{"num_attention_heads": 2, "num_key_value_heads": 2, "intermediate_size": 512, "vocab_size": 11776, "hidden_act": "squared_relu", "norm": "rmsnorm", "positions": "learned", "init_std_up": 0.0481, "init_std_down": 0.0, "weight_decay": 0.0038, "lr_head": 0.0158, "warmup_steps": 41, "train_tokens": 140900000}
Each number is 50 + 15 x the weight over its row's rms, rounded and kept within 0 to 99. Layers, rows and columns count from 0. The size before them is the row's rms in percent of the matrix's.

# layer 5 attention value, 128x128, rms 0.261, rows 41-63, columns 0-127
079:51 45 30 76 61 43 51 38 63 43 38 73 49 71 74 34 28 34 33 21 59 41 52 55 36 49 36 54 88 52 36 77 18 60 23 64 44 38 28 69 25 58 56 49 61 47 84 35 43 59 38 62 59 73 16 63 29 32 36 42 66 57 51 70 57 69 67 63 64 48 62 46 51 48 40 55 50 63 90 61 38 47 36 63 65 48 45 44 36 60 40 64 52 66 42 23 49 45 50 80 27 43 41 43 57 48 57 75 51 57 83 65 40 45 51 51 51 70 33 53 54 63 53 55 58 45 40 66
075:33 56 43 34 62 52 59 30 43 50 48 64 58 53 52 78 24 44 35 58 50 33 59 47 43 29 48 39 59 45 53 55 36 35 62 41 40 68 69 55 43 41 69 36 43 33 37 57 25 38 78 39 43 45 64 55 47 49 47 79 71 74 48 36 42 80 27 75 56 67 68 41 51 51 48 53 53 65 42 31 45 68 61 52 69 52 32 66 48 42 65 49 47 57 43 33 70 58 48 29 59 62 69 76 44 53 49 42 50 12 42 20 70 76 85 44 21 25 73 56 26 32 39 43 83 55 33 70
064:49 45 52 51 86 55 41 42 14 65 65 66 54 31 53 40 57 64 42 57 22 51 69 24 21 39 43 60 35 65 63 55 53 34 47 29 55 49 48 67 53 27 47 44 41 52 61 39 51 74 49 51 45 70 43 54 21 38 34 51 73 29 59 72 44 53 26 03 66 64 36 58 73 61 54 40 64 42 54 59 34 18 59 77 51 63 54 75 69 25 63 48 30 40 48 30 60 57 54 65 42 48 52 68 87 46 46 48 67 62 60 49 47 53 58 62 46 60 82 68 61 33 56 57 51 34 65 36
078:34 46 39 89 51 76 34 75 54 63 45 76 37 66 95 61 27 34 35 55 30 48 46 52 20 60 29 63 67 51 41 38 53 48 53 37 35 55 24 59 55 53 49 18 44 42 57 30 52 43 55 58 56 39 43 77 46 52 47 68 32 31 19 72 47 24 56 41 45 32 51 69 36 54 34 56 51 50 56 57 81 56 45 44 41 68 75 27 73 42 50 50 59 52 63 64 41 34 23 53 59 59 58 76 53 63 37 56 71 45 47 60 56 60 49 49 19 73 44 66 58 43 83 57 39 54 55 50
083:66 54 54 06 62 49 57 67 33 42 54 58 49 62 67 55 70 50 76 48 51 45 58 59 69 53 43 50 19 39 37 67 48 42 64 57 49 51 32 55 53 43 85 49 50 53 38 41 56 47 80 65 44 56 68 44 23 32 94 85 46 23 80 61 50 89 43 48 45 59 53 72 69 44 21 23 55 29 43 57 49 61 48 18 50 50 53 28 65 22 32 47 39 51 73 45 49 54 45 40 37 65 74 38 62 46 38 51 36 49 63 49 49 41 60 23 55 52 54 64 71 60 63 50 48 55 63 50
073:62 41 55 60 37 50 26 47 25 47 58 64 43 50 38 41 40 66 58 74 53 61 53 34 27 52 53 47 36 67 53 50 39 42 32 66 57 68 89 21 63 52 42 42 55 66 67 67 71 38 44 39 50 52 41 49 36 21 65 40 63 34 57 73 45 53 58 48 57 46 35 34 37 49 48 55 54 55 50 67 29 29 31 61 35 36 57 66 40 56 58 32 34 51 58 66 53 44 62 55 49 50 47 31 89 70 75 19 60 35 00 55 37 70 51 54 31 44 36 22 50 59 54 28 72 40 28 44
070:47 41 45 17 32 47 48 61 70 55 42 41 39 64 49 63 35 42 51 21 20 24 67 55 55 00 54 44 52 23 49 45 37 31 57 74 43 68 29 61 31 41 72 56 41 31 41 49 47 37 43 55 66 64 47 50 71 73 51 74 56 48 47 62 61 72 42 45 23 54 55 65 48 54 43 59 45 29 69 39 52 41 41 46 57 15 82 40 45 50 26 43 59 49 74 47 40 29 63 35 43 63 42 51 63 16 18 62 22 32 35 54 45 47 58 62 52 55 48 46 62 46 37 47 37 60 45 72
070:59 67 53 66 38 29 51 54 66 68 35 44 49 49 71 17 49 47 64 67 77 24 44 58 41 19 53 35 63 31 56 38 42 45 46 47 87 38 71 82 25 61 49 61 47 67 52 41 65 56 58 70 44 44 42 52 47 57 44 36 41 54 67 58 81 38 39 58 48 58 37 49 55 31 43 46 47 43 50 55 39 35 39 48 47 16 33 85 69 33 50 48 51 73 54 19 89 44 33 47 56 27 82 48 40 22 62 43 44 54 68 49 59 60 81 48 54 48 46 37 52 49 70 69 69 64 63 35
079:15 43 43 57 46 67 42 55 54 62 41 65 53 49 76 74 27 67 58 45 36 28 32 47 85 65 45 44 65 42 33 43 31 45 64 78 60 64 70 53 50 55 64 52 65 46 63 78 79 43 64 59 83 54 51 22 65 49 65 40 39 17 46 39 43 30 62 38 55 38 35 37 43 77 33 54 47 48 37 37 69 53 34 56 54 38 51 56 33 69 25 53 73 44 51 22 21 61 38 58 76 33 49 62 65 30 71 59 27 48 44 82 49 54 49 44 43 42 53 36 68 50 54 35 51 54 58 70
057:66 60 54 56 53 64 47 39 48 49 57 51 42 59 59 84 49 43 52 46 62 65 48 77 55 40 51 57 67 53 71 53 54 62 46 35 63 07 41 47 46 89 66 62 42 64 50 75 33 50 34 43 56 81 33 68 37 40 63 47 61 45 20 38 45 28 55 54 22 73 14 44 36 64 31 50 18 49 53 51 20 39 50 71 48 42 48 29 47 50 37 19 68 56 56 40 36 44 55 34 46 37 51 62 51 47 66 61 73 70 67 34 51 41 71 37 44 46 17 56 29 60 46 41 60 18 30 43
071:48 21 50 73 57 33 41 62 39 69 12 92 49 51 71 33 42 50 43 65 48 59 75 35 14 38 55 63 52 61 48 31 52 61 45 63 55 43 28 42 51 62 53 52 33 37 46 43 47 65 40 25 34 44 60 43 30 42 49 30 70 65 60 55 58 65 61 41 55 36 50 47 27 53 46 40 41 75 52 96 68 48 53 30 41 61 57 58 50 85 05 66 50 33 67 44 23 45 76 44 30 51 52 39 38 53 29 59 84 40 53 49 46 58 59 66 46 58 48 32 48 37 45 48 56 45 59 50
076:37 34 60 69 37 65 29 20 58 40 49 33 70 35 56 54 31 42 70 49 61 38 31 46 24 29 30 39 57 58 77 65 28 48 53 38 43 43 31 44 65 27 68 56 21 46 49 58 50 39 44 55 19 43 23 32 68 43 41 49 86 56 65 57 45 31 39 57 57 67 49 57 58 47 67 60 50 66 44 52 54 42 48 42 42 53 33 47 50 30 42 47 67 43 45 47 57 50 20 76 35 17 57 29 71 49 39 56 64 69 65 50 37 40 59 78 59 51 53 42 29 41 47 08 53 22 47 16
067:47 59 69 33 85 42 71 63 61 42 83 68 42 63 39 63 18 69 61 58 47 62 30 71 50 68 41 53 69 19 60 55 59 56 43 45 49 65 52 72 33 54 69 35 44 32 39 44 67 76 45 28 28 58 52 36 49 55 43 66 53 45 65 38 66 78 54 60 69 70 31 62 53 54 50 37 57 42 56 75 25 49 70 56 59 41 66 46 52 17 76 56 38 53 37 64 26 38 45 40 42 49 67 55 49 30 38 38 61 87 41 38 41 23 49 58 28 41 39 44 70 65 42 63 38 39 22 53
073:43 59 70 83 52 49 33 37 60 61 58 80 36 51 39 56 35 48 42 21 57 62 51 43 41 67 42 47 62 32 38 47 49 49 65 67 59 50 71 39 44 40 43 53 73 62 69 75 57 78 51 28 70 50 19 42 80 51 41 32 59 42 49 73 76 25 60 53 59 25 42 35 34 61 60 70 38 64 67 62 75 46 76 52 52 72 47 72 56 60 78 48 68 21 55 31 71 59 78 58 61 58 39 49 52 60 53 20 56 62 50 33 72 36 25 46 64 46 60 44 71 63 38 41 49 51 48 72
085:54 46 53 39 54 23 70 62 68 24 61 52 68 36 64 28 81 27 59 68 63 40 44 52 55 24 71 36 82 47 48 46 56 55 43 53 56 62 34 68 65 55 28 48 49 56 46 69 50 89 58 38 50 19 41 38 48 61 60 68 24 31 32 55 75 59 37 44 40 57 55 18 47 58 65 36 46 44 46 53 66 31 36 61 44 63 56 50 75 61 38 54 36 44 30 46 13 53 36 47 57 73 35 60 76 31 61 64 47 31 40 69 35 53 48 64 59 47 27 44 44 44 49 53 27 33 56 12
078:39 70 58 52 22 66 29 48 33 58 46 50 75 76 42 60 75 59 46 54 46 33 60 91 40 61 35 47 38 43 56 65 72 59 45 41 46 60 69 58 47 39 48 41 46 52 40 21 63 16 23 56 51 64 50 54 59 60 39 46 67 50 56 73 59 57 57 57 43 26 33 66 46 25 49 28 38 70 36 70 81 48 46 25 37 45 39 36 52 34 50 77 58 49 48 39 47 35 66 75 33 44 60 47 18 57 69 39 25 45 35 39 47 68 25 22 37 80 30 49 64 35 63 60 57 42 42 62
077:62 75 49 24 83 35 66 54 49 50 37 30 42 59 52 52 65 65 51 44 68 59 44 60 42 40 57 63 26 46 49 48 50 68 65 48 42 58 32 64 28 45 36 40 55 45 32 33 56 67 63 67 61 72 78 49 24 53 22 50 58 59 39 41 12 41 59 33 52 18 88 73 41 46 59 38 65 54 81 45 33 57 50 61 25 31 54 63 28 29 72 77 39 54 47 35 59 49 56 72 24 68 35 46 36 69 45 13 47 55 58 35 45 41 58 27 54 41 66 43 49 62 50 68 43 51 50 52
074:51 53 58 53 62 31 47 61 50 40 33 27 57 59 61 32 41 77 63 79 45 46 51 73 20 39 74 52 18 43 63 37 33 45 43 37 28 57 58 32 50 49 28 60 39 52 57 40 48 42 40 53 29 65 51 47 28 32 70 41 75 76 56 58 37 28 41 21 44 71 51 52 68 42 68 36 30 52 56 63 45 49 65 47 50 63 51 49 64 36 07 67 58 49 50 60 47 62 43 81 10 33 57 29 55 15 73 44 59 88 47 66 28 49 51 56 42 56 43 63 35 55 35 54 44 40 53 43
068:45 39 46 47 67 61 51 34 31 43 45 25 63 39 58 29 40 50 20 50 55 61 56 52 62 53 39 39 58 45 43 63 39 54 59 56 59 47 40 61 47 33 90 62 67 39 45 27 40 63 40 34 39 82 63 59 28 33 60 32 35 32 52 52 22 62 41 31 26 65 57 59 46 47 37 27 24 49 47 55 22 61 63 66 73 39 71 52 65 54 69 57 50 64 47 71 12 37 44 73 33 52 35 43 33 48 51 51 36 79 65 59 80 31 27 45 45 45 84 22 33 52 67 37 44 60 65 55
071:54 61 30 53 50 76 49 47 48 55 48 55 45 55 69 52 70 49 44 60 53 36 61 55 36 33 48 56 68 56 56 76 29 43 56 53 28 41 67 64 14 34 66 61 27 27 75 62 61 65 44 52 70 62 56 33 63 15 52 65 40 55 48 35 30 46 10 52 59 61 85 48 56 41 43 41 66 43 66 37 55 28 50 49 40 44 61 58 46 52 54 71 34 78 40 57 63 37 30 65 52 63 43 24 60 49 34 51 21 36 57 27 55 39 50 40 57 47 42 20 67 26 21 36 75 13 44 59
066:17 39 33 26 56 34 47 39 37 45 25 56 60 20 59 58 36 41 62 55 58 28 48 54 50 53 54 42 47 53 64 62 12 36 83 64 32 68 52 38 35 26 39 50 53 46 86 40 48 54 54 71 54 37 57 35 68 58 42 53 52 50 21 63 62 54 57 58 51 48 61 58 37 72 35 63 35 50 53 50 52 68 36 58 37 41 56 29 58 62 54 50 79 35 35 62 49 32 55 77 63 45 37 47 12 54 44 51 58 80 35 54 50 59 90 37 24 36 57 55 64 20 20 44 60 74 52 46
079:33 73 45 68 64 59 69 71 25 24 38 61 74 47 61 77 31 34 34 72 38 47 54 37 19 37 48 58 56 57 46 39 41 34 43 43 50 39 50 28 71 60 68 21 63 50 59 50 31 62 73 43 63 51 64 75 69 26 42 35 63 35 55 62 59 59 21 48 46 35 28 51 33 54 53 64 51 41 63 36 59 61 59 49 54 83 42 54 54 69 72 65 30 41 60 52 62 48 62 42 54 60 59 60 62 82 67 31 45 62 46 34 55 45 53 33 29 37 47 27 55 68 11 56 68 62 48 79
073:49 49 79 44 50 38 76 44 53 50 56 43 47 50 30 52 47 71 41 43 36 23 07 77 33 33 63 39 58 63 45 29 86 38 35 48 48 58 53 62 36 43 47 37 53 57 42 25 56 69 70 57 58 49 54 60 40 70 30 51 11 68 60 61 44 67 26 71 89 35 56 56 30 58 56 33 50 51 58 44 24 52 17 45 64 54 57 71 34 42 66 51 50 34 55 58 48 39 45 39 34 50 37 54 76 63 39 61 19 41 74 32 59 63 61 52 39 51 65 40 48 75 66 44 37 26 42 60
# layer 5 attention output (transposed), 128x128, rms 0.323, rows 41-63, columns 0-127
094:65 55 50 53 38 67 60 71 70 51 60 47 45 79 47 36 60 69 54 57 42 55 53 59 31 46 72 27 31 61 55 29 62 39 87 14 51 18 48 47 52 43 60 48 58 40 19 46 49 46 30 45 29 65 50 66 58 69 39 43 53 43 14 50 46 52 34 71 60 57 54 41 62 42 31 39 83 59 55 29 67 26 66 48 33 59 54 46 49 27 53 58 59 54 50 42 48 25 35 44 56 53 25 82 30 68 43 36 35 36 44 69 83 37 55 64 51 40 83 45 72 50 35 60 59 35 73 51
101:50 53 56 63 43 70 43 78 51 51 94 49 71 44 60 35 44 40 55 47 43 61 39 60 79 75 53 78 55 40 42 70 55 31 67 58 68 42 58 67 58 38 45 48 34 73 79 39 45 47 32 66 60 54 58 65 63 49 49 54 18 59 61 57 49 60 48 66 36 70 69 39 27 47 67 28 30 60 70 28 47 28 71 30 28 61 89 47 34 60 58 73 54 55 19 56 33 44 43 46 24 53 64 51 65 54 61 53 54 34 61 56 57 22 44 51 53 82 48 37 43 52 29 33 43 59 59 71
105:51 62 38 59 51 53 47 27 51 33 56 37 60 59 62 33 65 37 31 50 32 51 40 68 80 33 52 51 90 50 68 56 34 43 59 61 26 33 50 60 58 65 24 50 59 55 18 36 55 59 37 64 46 40 64 48 63 31 72 73 56 73 88 42 29 23 54 83 52 61 41 30 60 30 82 51 28 44 55 57 38 52 28 50 31 46 43 40 48 55 55 33 71 65 50 61 71 47 55 71 54 22 43 64 34 57 36 37 18 71 46 43 34 37 38 51 40 64 30 35 38 48 48 55 57 47 77 44
099:52 66 74 51 31 40 45 38 68 36 55 65 50 63 53 25 62 56 42 22 59 51 67 49 52 58 64 64 29 47 59 47 43 31 42 58 38 68 68 38 49 43 34 35 53 61 51 49 52 46 47 37 46 55 25 64 58 42 53 26 43 53 88 67 43 64 66 99 33 77 72 64 34 35 56 49 37 38 63 51 51 67 63 42 87 39 51 49 22 70 62 60 40 36 26 63 58 90 78 44 24 33 48 27 48 71 34 59 45 38 69 47 34 56 56 62 40 48 42 30 33 49 52 61 49 55 69 33
093:57 70 52 74 52 38 55 39 61 63 38 42 64 79 26 37 65 76 52 57 48 39 63 39 34 34 39 62 54 40 41 52 62 52 46 69 70 45 50 33 39 50 43 53 54 32 36 25 76 19 53 38 75 57 36 48 81 49 39 44 37 67 50 36 52 42 57 23 41 32 41 27 25 47 60 72 67 59 39 52 57 40 47 44 63 60 57 61 71 51 57 71 53 49 40 52 63 40 82 60 73 29 89 53 64 54 56 75 64 72 39 98 55 46 35 51 71 25 47 45 39 76 58 41 37 50 32 46
093:07 71 56 53 49 26 51 31 64 67 56 44 58 33 80 71 62 30 50 32 58 67 60 47 59 39 56 82 67 43 43 53 67 55 34 27 52 39 00 65 61 42 62 77 49 56 33 37 42 70 63 57 59 46 60 47 50 58 57 42 30 49 36 37 61 04 42 43 42 35 43 56 36 62 69 76 55 71 47 38 25 66 48 75 65 54 47 67 61 54 43 47 54 31 42 50 52 69 27 53 71 29 55 28 52 33 31 53 47 52 56 52 64 39 19 63 41 74 52 53 46 45 34 52 58 46 56 51
099:40 68 40 80 35 27 56 69 47 64 69 49 34 35 58 29 54 58 48 38 81 65 40 47 46 59 63 58 48 33 53 67 31 58 58 55 50 28 50 64 57 76 81 43 53 67 61 35 40 15 74 42 60 79 46 53 35 49 31 41 72 35 56 74 46 19 39 55 44 37 62 40 56 29 33 73 50 62 70 59 43 55 36 49 64 63 68 79 83 25 64 66 48 60 30 58 71 25 46 42 44 31 62 44 35 74 47 58 61 62 49 47 51 53 52 50 41 84 34 45 45 70 71 33 64 57 45 44
102:62 48 66 46 44 75 49 35 81 49 40 33 69 31 63 38 83 76 49 35 50 54 60 65 23 63 47 66 36 42 28 68 57 38 47 49 40 56 62 47 42 42 59 47 53 45 53 55 70 45 74 09 63 52 51 72 49 46 74 54 49 54 64 41 29 40 57 71 46 38 45 69 48 76 49 67 56 57 69 59 21 44 49 47 44 56 37 52 41 53 90 51 56 24 45 46 39 40 53 30 26 49 41 50 36 43 61 36 48 46 57 64 46 82 47 59 53 50 61 78 44 59 75 32 31 89 72 14
090:48 49 59 57 28 47 41 49 51 62 48 34 71 36 51 56 30 17 34 47 39 71 50 43 33 44 67 34 32 31 59 46 65 38 61 69 61 29 65 56 65 24 52 81 46 59 82 72 62 53 48 46 33 53 47 73 44 42 42 50 57 74 75 78 59 49 61 63 38 71 54 39 58 30 40 58 38 21 50 51 33 36 51 48 37 40 31 39 58 53 65 30 46 36 74 69 52 25 73 36 36 61 45 59 49 43 52 54 51 66 28 53 19 52 25 68 47 72 62 58 71 70 61 27 77 51 62 16
096:43 44 46 55 80 29 54 49 44 68 78 39 42 50 51 41 68 64 63 60 48 46 43 19 67 57 49 38 44 39 58 95 49 30 58 60 72 58 53 54 82 57 33 57 59 40 34 48 21 48 73 28 83 37 51 51 47 52 61 22 28 31 68 67 37 22 27 63 55 54 65 73 52 42 56 45 58 54 67 46 51 52 45 57 65 59 57 53 56 57 52 35 19 43 69 09 48 44 38 82 37 18 29 28 41 59 36 34 54 48 46 47 45 34 32 68 47 46 53 31 54 60 64 46 37 55 63 58
091:53 73 60 59 55 79 55 50 41 15 34 23 17 48 65 53 84 57 54 49 67 52 46 47 55 41 51 50 40 46 57 41 70 61 29 72 51 45 47 71 56 60 56 76 76 60 57 32 60 48 48 54 32 32 21 54 56 84 59 73 48 33 56 55 52 44 55 57 78 38 31 62 56 62 61 68 55 48 60 34 55 51 61 56 63 56 50 54 34 35 54 58 58 25 41 32 24 76 34 86 61 61 57 46 68 73 54 61 36 66 49 61 52 46 18 73 41 50 44 64 37 76 49 22 40 71 28 52
097:34 51 65 52 59 46 34 49 37 72 36 13 52 43 72 58 36 60 53 56 54 52 36 53 31 46 82 67 57 46 52 58 66 40 39 39 51 74 40 53 26 58 61 83 27 58 56 50 58 34 43 53 54 30 81 38 49 44 59 55 30 45 45 51 33 49 38 52 62 31 31 37 47 42 40 44 67 72 50 69 38 37 61 50 82 49 43 39 00 57 72 43 65 71 31 53 55 47 58 46 30 49 90 85 47 58 61 50 57 39 44 47 46 76 60 50 35 59 43 37 63 55 44 51 76 09 39 44
099:37 57 37 33 44 65 73 63 44 45 40 44 49 47 53 50 47 35 62 42 61 63 66 83 58 57 41 45 28 21 51 57 51 44 77 66 46 39 45 33 46 53 12 43 55 25 63 41 91 48 34 65 48 44 61 42 32 52 83 41 63 67 52 38 36 38 46 67 67 54 42 40 61 32 53 47 50 52 64 30 93 28 45 59 35 67 63 35 45 73 77 24 40 60 73 50 28 69 57 46 26 51 40 80 64 43 20 52 66 51 34 61 37 43 53 24 75 55 62 65 36 53 46 49 37 40 56 52
098:90 38 37 36 45 44 48 59 48 63 52 71 54 51 62 57 88 55 57 84 33 48 44 75 34 26 38 59 42 62 53 35 52 25 56 64 60 51 40 47 63 52 50 45 09 67 46 50 51 51 53 78 36 44 45 46 53 77 40 09 11 73 33 49 54 64 50 79 54 66 63 50 56 54 75 40 52 40 66 59 59 48 52 47 52 35 53 42 61 58 24 62 50 56 63 39 52 45 44 49 42 64 54 18 54 79 59 84 64 53 64 73 44 42 54 36 36 76 32 45 41 65 73 42 38 47 52 38
093:52 48 12 28 38 53 52 59 18 50 53 61 30 68 01 66 76 58 65 52 42 43 39 23 41 75 59 49 51 45 52 64 44 56 41 58 65 47 52 73 30 58 35 31 66 41 40 61 80 72 52 62 50 67 37 30 53 43 65 49 52 69 51 48 71 58 59 55 38 49 74 57 47 37 14 71 49 56 57 49 60 72 55 63 55 73 39 72 20 53 35 59 54 59 69 49 56 69 22 30 56 51 51 38 37 80 44 42 60 51 46 73 56 66 42 58 71 25 50 53 54 67 60 28 58 62 42 68
095:60 62 43 56 66 47 75 54 61 30 29 50 51 61 64 63 57 51 68 53 29 80 27 47 44 46 58 67 71 47 55 36 57 69 61 50 66 57 34 51 48 66 27 73 48 54 50 48 40 15 82 47 37 26 16 28 52 39 74 57 65 44 55 65 37 40 09 49 60 57 53 47 63 53 72 40 60 42 75 26 79 72 47 56 69 61 67 62 34 38 52 61 52 25 74 39 58 43 61 37 48 61 60 53 50 51 67 64 78 60 32 61 59 33 49 37 63 52 55 30 20 27 63 38 71 52 45 59
104:49 25 42 50 35 37 40 43 51 50 29 58 76 30 66 65 54 36 49 36 51 50 40 44 30 39 69 60 32 36 76 67 39 47 19 32 49 38 51 60 53 67 64 66 68 33 61 75 82 37 69 33 29 39 21 58 52 44 54 62 52 81 69 39 72 43 51 44 52 46 44 62 43 43 51 42 72 46 33 57 39 46 28 48 61 50 54 44 37 32 46 56 41 61 31 59 55 26 56 48 26 88 35 42 36 40 40 49 31 68 36 44 30 56 23 78 41 32 29 50 34 73 41 67 83 65 53 74
095:74 54 34 58 55 63 42 53 59 35 67 39 53 42 32 29 64 41 50 42 22 33 66 47 38 58 56 75 52 40 84 33 47 85 55 53 13 47 46 52 41 59 55 32 55 36 66 49 55 46 55 40 48 25 57 26 58 65 52 63 50 41 58 40 50 69 57 57 78 56 61 60 54 37 59 50 48 43 44 42 63 41 37 30 69 41 33 63 41 30 55 63 12 34 48 55 40 65 56 49 39 41 53 78 58 52 56 26 00 29 73 49 79 64 49 42 63 69 46 39 67 56 60 68 34 42 13 62
094:78 60 52 53 28 46 62 52 51 44 69 61 53 52 55 44 46 38 60 52 66 70 06 47 61 40 41 83 28 75 60 54 46 55 36 51 39 31 63 61 74 64 13 71 60 71 50 49 58 63 48 32 38 40 53 22 41 51 40 55 50 43 55 48 56 30 18 51 76 53 53 39 71 41 32 52 50 45 52 69 46 57 49 55 41 80 58 70 45 37 47 37 84 54 77 45 60 43 49 55 75 43 66 39 52 63 48 64 86 30 38 52 41 57 64 54 57 67 10 72 57 38 36 52 38 64 80 37
098:59 45 67 41 57 42 52 51 59 33 46 31 46 38 50 57 16 41 12 40 65 35 46 80 55 43 42 29 33 62 58 56 34 45 94 23 38 41 35 44 73 03 39 48 37 48 45 63 35 44 51 67 43 67 27 53 70 16 42 32 78 45 51 51 37 70 76 73 48 54 56 45 50 56 56 45 76 77 40 36 47 47 45 78 70 53 83 49 51 38 58 30 78 46 57 53 33 51 55 39 45 46 58 50 31 53 62 27 56 36 50 45 32 45 78 36 48 57 58 44 64 50 54 49 37 49 47 48
098:36 33 60 58 48 62 38 44 43 44 49 56 66 40 41 52 62 25 45 48 62 65 64 56 46 43 34 60 61 58 52 53 67 71 49 40 62 32 50 42 73 39 42 55 76 60 18 58 60 57 58 27 62 58 46 36 63 35 61 35 70 43 72 31 41 35 29 38 57 29 50 37 71 59 50 79 42 22 12 54 59 70 43 48 34 31 65 56 54 66 62 48 57 55 79 39 51 22 29 72 42 17 51 44 43 48 32 36 30 31 54 73 19 56 16 47 59 46 81 57 26 54 71 58 54 26 60 40
095:33 40 18 49 72 18 39 38 36 49 50 47 67 66 55 62 58 23 60 25 29 17 44 30 36 63 46 27 47 67 48 65 47 35 27 64 71 39 55 36 48 63 27 57 54 65 73 27 46 46 48 63 41 49 32 28 64 60 50 51 49 50 22 61 62 47 67 41 54 55 65 41 38 56 54 35 51 52 65 71 40 34 82 49 37 56 63 66 44 58 34 56 51 35 11 41 39 82 52 28 60 52 26 49 68 62 31 53 34 32 65 64 18 56 39 51 50 57 66 40 42 46 64 87 54 45 62 52
099:74 52 54 34 54 46 13 45 55 48 83 38 37 56 82 44 42 44 55 42 28 37 63 61 61 69 39 57 41 45 51 66 63 57 71 30 34 52 35 58 48 57 57 54 43 69 24 69 40 59 31 71 34 89 37 38 59 57 56 58 65 62 36 46 37 31 38 37 75 61 51 40 57 54 61 24 40 74 60 63 48 35 33 39 53 35 71 37 50 69 83 59 38 44 59 43 51 46 28 42 36 64 56 55 47 50 56 59 39 51 66 40 43 84 48 58 54 20 49 82 75 71 43 73 45 51 88 45
# layer 5 attention query, 128x128, rms 0.216, rows 64-68, columns 0-127
098:55 48 52 55 36 48 39 72 12 52 48 59 43 50 22 27 46 39 49 51 57 58 38 59 26 74 84 95 48 41 49 50 32 68 29 65 26 65 64 56 36 35 63 50 52 39 58 66 77 57 23 53 59 80 10 75 33 50 46 60 73 39 58 43 42 66 54 57 58 37 34 80 49 42 53 41 65 67 44 52 49 48 46 30 29 38 62 50 35 30 37 25 54 44 51 38 44 54 44 50 48 47 39 43 79 89 58 49 49 64 53 47 57 37 52 46 47 57 56 66 43 34 41 63 59 68 14 52
098:58 55 61 61 28 29 76 44 56 51 40 57 58 38 69 27 42 53 68 37 41 49 56 50 54 35 63 66 44 31 39 43 43 35 36 85 41 38 67 36 48 51 34 63 41 56 64 65 35 57 49 14 61 16 74 39 52 66 84 63 49 38 53 35 62 59 49 53 56 54 60 63 54 46 60 63 40 30 52 73 60 13 45 56 58 54 32 36 67 74 55 51 77 72 56 72 52 24 56 48 55 60 83 41 36 44 84 39 36 33 31 58 33 70 32 66 47 58 54 64 42 54 50 85 68 53 51 70
089:57 46 41 57 47 65 63 28 49 38 28 45 45 67 60 60 45 43 48 36 25 55 55 43 58 52 33 50 56 28 31 00 14 80 54 47 40 48 50 40 60 41 72 40 32 51 50 60 49 43 49 41 52 37 36 77 45 40 32 00 59 71 58 54 40 63 38 70 67 32 50 36 29 52 45 37 26 53 56 56 49 50 70 51 53 42 33 49 42 60 51 45 56 58 82 33 69 37 49 63 52 56 49 54 44 44 31 37 62 66 31 50 17 65 50 52 33 33 34 25 53 32 48 47 19 52 33 76
099:47 57 56 55 65 33 48 52 54 46 40 42 66 46 75 53 44 24 34 49 50 32 53 82 45 68 35 47 46 54 72 45 84 27 20 29 71 30 54 73 53 32 50 54 42 34 73 49 42 46 40 45 53 73 58 40 29 69 44 29 36 60 61 36 81 32 53 32 27 71 20 67 34 44 56 20 50 62 37 56 38 49 50 38 64 54 44 39 60 47 61 54 44 84 47 52 48 42 41 20 53 90 73 37 30 66 51 64 39 38 23 36 48 45 55 58 19 70 66 54 59 62 55 58 50 34 45 43
097:26 47 55 36 43 28 67 32 22 37 61 62 72 59 67 59 35 50 65 34 76 50 42 47 43 59 39 66 28 69 44 66 27 46 61 59 31 49 55 38 43 60 42 33 36 35 57 43 71 56 42 52 19 58 20 56 50 46 42 64 49 42 47 67 66 62 58 51 58 72 44 52 54 39 75 36 56 52 19 66 52 71 31 57 73 44 68 34 57 57 79 53 53 47 38 37 73 84 64 36 67 51 33 43 59 59 48 75 47 52 35 49 25 48 56 72 39 14 27 68 73 49 79 73 38 69 49 53
# layer 5 attention key, 128x128, rms 0.21, rows 64-67, columns 0-127
105:37 59 12 57 69 49 59 54 39 62 38 53 58 60 34 34 43 63 58 35 66 24 48 49 61 61 69 75 49 66 49 67 52 43 55 81 20 49 72 46 66 52 58 49 52 27 54 59 76 54 75 42 55 61 60 67 39 38 37 53 69 74 48 59 66 62 37 71 49 64 46 56 37 27 29 46 44 58 36 50 29 59 46 59 24 54 37 47 11 38 28 43 39 47 64 48 59 69 42 52 39 40 50 65 75 93 47 34 30 86 44 46 53 50 66 56 50 68 43 69 35 46 63 71 48 70 30 26
101:33 56 28 46 47 35 48 29 69 28 67 57 63 30 74 48 53 62 38 32 44 24 53 55 36 36 57 53 38 45 42 55 38 49 41 72 58 39 57 30 31 68 54 71 03 41 63 57 48 61 38 16 70 35 61 38 49 59 65 48 37 62 75 48 29 56 32 65 45 54 72 58 64 82 42 71 42 41 57 45 75 35 53 60 68 77 59 24 70 38 50 25 67 82 50 50 72 49 51 59 58 62 43 62 33 47 63 58 57 45 52 27 47 60 38 64 15 53 43 51 41 50 69 64 57 33 58 73
085:73 49 25 54 37 40 84 44 46 60 50 23 57 62 79 54 42 56 38 42 31 58 54 75 42 65 63 68 41 40 41 29 34 65 66 67 55 30 24 08 76 66 47 44 66 46 32 64 57 49 56 39 42 54 43 52 74 35 30 60 67 53 56 60 43 62 49 66 13 62 61 48 36 59 45 72 34 47 45 45 52 43 50 78 64 44 51 53 49 56 56 34 53 69 83 27 43 56 46 37 45 33 81 67 29 27 55 59 75 48 60 62 43 51 34 65 14 21 66 43 51 52 50 55 52 51 38 64
096:36 40 73 45 53 38 60 63 60 35 52 57 43 05 70 49 37 17 47 49 62 32 51 72 75 45 53 47 48 42 72 60 80 60 33 33 45 73 47 69 58 27 51 66 61 62 65 69 57 52 43 60 55 81 70 67 23 56 37 52 40 34 30 32 34 34 77 75 09 69 24 45 51 55 59 32 41 62 54 62 55 52 40 37 59 49 51 23 46 54 51 54 41 52 35 57 55 35 52 50 48 56 36 47 43 38 55 66 32 46 35 59 30 55 52 40 22 76 59 35 78 50 58 61 70 36 61 72